Weights of a small transformer language model: MLP 320 GeGLU, capped logits.
Each number is 128 + 24 x the weight over the matrix's rms, rounded and kept within 0 to 255. Layers, rows and columns count from 0.

# layer 8 attention query, 96x96, rms 0.201, rows 91-95, columns 0-95
[[145 110 173 133 127 108 161 136  95 146  97 137 139 154 129 130 103 128 130 121  82  59 145 136 112 108 121 160 159 128 148 147  98 120 113 169  65 145 142 144 148 126 157 117 127 147 113 119 129  95 142 143 136 160 127 161 137 150 120 106 113 120 154  89 151 151 149 121 134 127 144  88 127 128 133 112 136  98 163  96 106 151 102 102 134 154 121 143 131 150 113 138 145 148 100 133]
 [133 108 121 145 116 136 116 118 121  90 105 155 114 111 118 134 151 133  93 132 165 171 133 157  96 136 111 132 160 134 130 121 131 108 114 163 125 122 116 136 143 120 131 104 137 140 130 138 112 111  87 109 112 121 140 134 106 103 123 132 115 103 134  69 107 129 147 101 137  90 130 119 135 122 124  84 138 157 142 150 120 141 121 113 134  84 165  97  92 112 155 139 181 135 137 133]
 [125 121 132  96 121 126 127 144 117 138 135 136 152 108 146 155 135 130 110 120 148 151 174 123 164 106 150  89 144 160 124 119 162 128 134 119 137 123 121 115 131 118 128 155  94 129 131 133  75 109 123 169 108 126 149  81 157 147 118 134 143 112 135 110 156 128  84 136 117 139 115 145 103 140 140 127 111 108 109 149 124 115 151 127 154 158 152 132 132 104 173 124  92 118 123 125]
 [127  90 125 174 134 119 162 135  93 132 102 139 103 124 109 154 150 119 108 112  85 136 145 109 105 123  81  82 135 114  90 111 104 139 128 117 123 143 106 159 150 111 137 146 118 141 134 111 137 115 148 155 144 136 122 105  93 157 120 126 108 151 108 145 106 120 103 132 104 138 126 141 131 142 126 128  90 110 148 130 122 136  83 179 114 141  92 155 138 151 111 113 148 157  76 149]
 [112 152 162  91 116 130 110 112 122 129 141 138 137 130 141 145 148 115 146 118 133 146 117 129 161 120 104 154 139 182 136 122 143 140 148  94 140 122 114 126 146 118 155 117 127 114 153  99 108 129 165 144 107 129 123 152 167 146 157 136 114 124  97 106 175 137 137  96 101 154 156 121 111 122 128 170 149 141  88 139 182 160 122 132 125 106 142 113 156 112 130 116 155 150 161 127]]
# layer 8 attention key, 96x96, rms 0.206, rows 91-95, columns 0-95
[[122 150 165 119 135 168 117 127 146 127 108 146 163  88  77 145 156  75 157 137 152 149 182 128 150 137  94 146  98 130 132 107 150 170 189 135 100 153 121 120 127 112 133 145 117 146 159 139 103 128 133 122 155  89 182 134  94  93 129 114 116 123  96 122 129 135 150 136 139 132 149 149 143 115 161 106 154 137  88 124 158 182 134 124 128 114 176 146 110 119 118 102 146 154 126 140]
 [170 150 166 138 104 115 119  95 137 102 149 110 163 171 119  66 101 112 104 151 118 155 155  61 147 137 149 116 154 157 116 107 115  90 146 162 124 102 158 113 135  77 141 127 110  72 171 101 137  79 164 143 130 135 135 122 129 137 146 133 120 119  86 101  94 102 114 103 117 135 123 137 169 115 143 145 101 114 108 117 137 165 146 166 136 137 120 118 157  91 138 156 121 126 131 162]
 [130  87 104 132  83 138 153 135  58 116 127 107 123 105 129 109 143 110 162 101  99 139 136 196 164 149 140 173 119 112 123 119 127  99  91 137 132 129 125 133 118 151 113 150 142 123 116 150 171 131 101 114 165 129 150 128 118  95 149 133 154 128 122 110 137 124 199 107 119 126 104  65 128 140 126 121 119 145 125  76 110 137 110 132 137 117 122 107 150 156 118 110 149 107 110 131]
 [ 98 129 118 140 162 104 140 187 147 152 181 117 120 136 163 104 152 141 123 170 126 113  99 128 146 107 140 136 145 123 106 141 149 130 174 133 130 144 111 146 132 147 108 116 112 123 120  83  86 102 146 107  92  84 135 173 157 121 140  77 131 133 128 141 103 122 135  98 100 144 116 122 153 143 144 130 146 139 150 126 144  96 134  47 138  99  97 150 138  97 131 140 113 108 126 131]
 [117 100 103 137 108 161 110 108 118 143 133 127  90 122 151 143  81 107 174 101 153 116 120 121  90 101 130 142 109 142 116 136 136 116 118 130 116 184 155 167  86 157 107 155  97 119  81 170 151 107  99  83 148 107 138 153 133 124 126 123 153 148 143 119 151 151 138 108 112  92 146 144 104  98  81 148 156 113 130 207 125 132 115 127 118 139 111 122  71 137 114 196 111 150  95 154]]
# layer 8 attention value, 96x96, rms 0.253, rows 64-75, columns 0-95
[[122 129 124 116 144 134 111 124  85 137 122 107 148 152 128 139 158 146 109 157 121 110 118 106 139 170 112 151 150  92 134 157 123 178 134  87 118 112 120 171 159  85 132 114 147 120 130 105 128  87 144  73 145 126  89 155  91 108 135 106 119 100 117 153 140 150 109 142 143 125 125  98 132 150 102 147 127 176 151 154 159  90 109 143 122 129 106 138 147 126 149 137 127 116 143 158]
 [129 111 117 132 150 136 113 141 151 143 135 139 136 131 133 156 154 152 128 134 105  86 145 133 109 204 112 115 148 143 142 130  73 153 160 138 122 110 131 137 118 112 169 113 112 166 124 147 121 155 124 105 117 106 151 106 118 135 132 140 134 122 152 113 154 117 146 118 158 153 111 108 163 133 121 105  91 139  90 114 116 157 158 188 122 121 110 149 145 130 120 138 124  60 123 124]
 [115 117 160 144 114 151 119 111  95  92 153 113 159 120 130 152  89 120  87 142  97 116 135 129 157 160  92 122 111 106  91 141 148 118  93 109 118  94 124 141 122 176 154 155 100 130 120 139 139 112 143 123 125 160 149 149  92 126 160 114 129 127 126 117 122 138 137 113 136 150  81 144 122 116 123 151 158 133 145 112 159 131 118 127 112 100 137 106 165 148 129 102 120  99 126 171]
 [114 160 140 163 135 144 136 109 148 110 167 108 143 188 126 127 126 128 163 122 126 119 149 137 136 136 126  97  74 102  81  97 135  97 151 129 156 151 135  88  98 103 125  89 136 152 120 136 147 125 163 106 154 107 123 185  98 147 150 101 105 128 129 134 182 112 147 130 138 110 148  98 116 133 123 172 134 157 113 128 123 174 120 118 111 118 128 118  86 139 124 116 129 150 147 153]
 [157 121 139 116  68 106 214 126 165 146  95 143 117 112  90 128 106 110 101 103  91 157 114 105 166 117 103 169 146  95  90 125 114 142 129 102 167  91 127 125 100 152 113 126 126 111 145 146 105 146 102 160 122 181 159  90 140 139 158 133  98 141 118 149 131 147 116  79 160 130 130 131 127 154 112 113 137 141 155 114 128 133 132 135 106 149 109 151 134 148 122 103  74 165 117 123]
 [119 101 120 101 113  88 137 112  97 137  99 138 167 177  94 150 140 133 108 121 105 200 141 123 128 112  78 134  81 136 124 128 101 131 137 138  99 137 135 157 151 146 177 145 117 133 153 137  91 112 185  97 104  94 146  84 126 155 152 137 145 128 124 104 117 161  94  89 103 119 143 106 144 179 126  77  81  67 117 132 113 120  92 124 142 179 112 154 156 125 143 154 170 159 125 121]
 [110 140 142 114 113 110 145 101  90 119  88 125 164 150 211 119 144 103 116 114 157 125 120 119 136 105 117 125 126 161 137 113 159 105  86 107 115 147 140  98 126 124 126 140  94 113 131 138  99 102 162 121 147 129 142 133  70 119 155 151 153 138 141 131 153 114 119 125 138 124  86 106 120 112 187 135 161 104 162 138 118  83 123 111 119 184 131 135 154 129 147 169 179  80  90 157]
 [147 148 116 115 146  82 123 107 164  99 132 153 122 115 159 126 113  63  93 206 107 135 135 161 110  90 129 133 126 148 150  90 159 124  94 127  95 148 158 116 105 155 126 126 126 131 148  83 130 135  95 137 102 150  98  91 126 106 130 111 147 145 121 161 134 129 133 100 123 184 155 153  92 109 179  92 134 125 130 109 143 141 110 172 102 158 124 114 140 117 103 126 119 132 127 103]
 [ 82 129 108 112 102 162 154 166 127 103 135 137 126 110 144 149 129 158 104 151 125 121 161 136 113 132 144  67 136 133  75 125 143 151 148  92 106 135 145 113 138 109 162 129 108 123 134 161 122 114 131 138 144  99 119 128 125 103  89 151 122 122  93  85 119 131 127  87 111 144 122 164  86 113 114 135 106 148 142 131 123 166 154 142 148 130 107 143 113 106 118 105 113 117 116 140]
 [102 120 126  89 157 142 176 140 157 143 132 159 134 141  75  78 122 144 115 125 115 159 147 117 131 140 115 132 135 120 173 128  96 117  81 167 114  76 100 135 127 197 119 170 145 131 166  86 116 121 138 117 134 106 146 125 142 145 130 138 144 125 121 117 154 182 108 133 140  97 124 113  87 124 148 103  90  82 159 129 162 103 105 153 164 191 138 144 160  98 136 113  73 180 130 118]
 [116  98 119 129 187  99 137  89 129 138 134 147 117 128 123 148 151  84 104 138 134 119 146 117 102 118 133 124 103 179 159 112 159 140 142 146 173 128 158 150 127 121 131 126 122 112 134 152 101 129 112 118 134  81 103 113 131 104 136 147 117 127 117 157 109 120 156 140 136 118 123 104  84 147 126 118 112 109 136 135 129 151 148 124 147 124 155 137 158 139  96 155  96 134 138 119]
 [104 134 114 118 105 121 171 172 103 105 131 132 105 129 160 136 161  94 117 139 134 117 126 116 121 112 127 105 156 118 127 126 131 114 169 160 113 128 117  86 111 140 131  89 128 126 131 131 149 117 123 166 110 132 125 107 106 122 131 118 118 130 113 120 156 124 140 141 111 125 124 120 161 123  57 138 144  85 112 122  96 137  98 111 103 138 190 105 157 122  97 104 126 124 135 142]]
# layer 8 attention output (transposed), 96x96, rms 0.224, rows 64-74, columns 0-95
[[139 162 189 146 159 109  71  71 126 153 118 114  92 139 100 143 113 121 124 149 164  99 108 144 123 167 104 105 100 146 112  87 149  98  87 153 126 133 158 134 145  95 140 142  75 159 122 114 128 130 123 107 103  97  79 127 115  98 133 125 127  95 141 123 137 132 121  96 146 127 117 102 176 135 142 105 156 163 101 114 117 164 121 112  90 137 101  90 135 123 119 155 117 143 143 136]
 [ 99 141 150 128 136 103 152 164 177 160 160 181 125 133 136 124 133 118 104 125 111  84 121 118 122 121 151 142 120 138 154 119 109 122  88 123  89 128 129 131 160 103 130  87 147  68 152 111 102 167 142 128 121 134 150 134 173 129 130 115  96 125 133 122 103  90  97 128 117 123 138 164 157 127 127 120 164 110 100 132  79 121 136 121  79 146 140 134 130 120 122 147 122 142 143 105]
 [145 124 131 119 147 137 104 118 118 154 107 113 150 136 136 128 127 149 147  73 168  66 153 126 155 146 152 119 132 115 138 127 122 140 102 111  94 156 112 126 131 136 189 133 145 115 156 100 143 123 183 107 141 164 141 136 127 130 150 128 118 110  95 137 102 158 153 145  87 129 122 115 144 185  80 109 176 123 100 142 117 130  74 107 101 161 120  94 137  92 144 115 117  97 157 135]
 [106 109 154 132 119 128  66 101 119 123 147 136 152 135 163 168 125 167 141  65 133 107 142 105 120 158 153  92 109 148 135 168 170 141  96 138  84 120 126 134 131 133 119 164 137 104 148 133 140 133 123 129  95 106  81 106 122 116 159 147 120 105 101 181 120 160 122 108 113 123  98 146 137 107 147 155 110 118 108 130 163  91 149  80 143 125 114 149 110 173 142 134 152 111 100 114]
 [136 161 133 110  90 121 181 143  89 101  83 149 122  61 116 147 130 105 174 120 127 154 139 118 156 117  86 103 124 158 135 126  86 108 137 128 128 115 198 120 103 164 119 177 160 128 158 125 146 126 137 121 175 159 171 132 127 145 106 133 129  96 121 160 156 137 131 125 154 150  78 113 128 153 122  88 129 123 143 114 109 101 102 132 154 108 128 114 151 125 120  91 148 128 158 107]
 [109 146 158 108 105 108 120 149  96 152 110  83 180  97  76 117 101 105 152 190  88  98 139 121 128 154 124 158 111  96 125 148  61 125 109  92 120 148 128 114 122 141 139 131 167 121  66 186 123 132 119 162  84 152 145 157 157 122 162 145 105 110 174  97 132 118 160 101 137 135 157 131 105 126 164 128 153 138 123  84 109 126  96  97  91 139 109 129 112 128 164 154 180 163 118 113]
 [140 131 139 162 137 154  82 137 113 115 152  95  86 134 125 119 120 180 142 117 134 120 172 100 153 140  73 166 143 112 113 127  95 148 145  57 131 190 119 132 158 149 195 119 116 149 118 141 165 115 124 107  42 101 174 172 107 113 128 110 152 126 162 134 108 108 144 133 141 167 142 103 110 148 145 129 160 134 104 161 160 164  96  99 116 139 140 130 167 133 163 133 185  96 103 148]
 [144 120 132 143 100 114 175 173 166 133 168 147 124 140 149 108 127 148 152 166 138 145 132  88 129  60 151 139 126 126 106 134 105 124 167  86 144 102 133 188  82 144 136 149 102  98 129 148 152 114 169 113  78 143 101 176 155 177 144  89 116 174  90 147 134 138 114 177 123 119 150 143 102 162  86 109 129 153 137 111 175  97 110 126 168 147  98  93 144 101  87 150 108 154 150 150]
 [146 183 116 128 149 118 118 118 126 150 142 151 137 125 134 137 158 141 108 110 129 122 150 141 126 112 182 134 134 102 143 141 177 153 142 139 102 114 125 106 114 100 116  98 145  98 116 145 138 138  97 146 129 157 140 127 155 138  87 128 124 164 106 121 115 118 104 146 120 119 115 132 127 154  96 141 121 162 114 152 126 143  88 120 139 163 126 118 116 107 139 116 135 165  95 111]
 [131 137 140 104  58 143 123 146  98 149  91 163 154  72 120 107 101  85 171 166 129 111 164 142 158 124 106 145 102 168  95  83 136 147 139 147 153 129 146 123 101 139 157 103 176 118 155 175 128  80  94 147 140 167 135 115 115 171  86 117 100 139 167  89 164 130 185 138  91 136 122 121 147 110 130 123 138 167 158  80 106 132 151 134 131 130 111 115 143 103 135 138 116 164 174 162]
 [166 131 158 150 118 127 149 124 124 139 153 114 126 150 163 143 128 107 129 164  97 147 125 159 159  98 119 117  94 120 122 140 114 177 143 135 119 138 136 155 113 166 125 139 138 121 107 129 124 130 126 107 124  84 148 132 167 107  87 159 116 105  98 126 102 138 111 151 138 137 131 162 137 129 111 168 140 104 133  98 125 121 151  85 122 134 123 113 108 115 125 139 120 141 110 133]]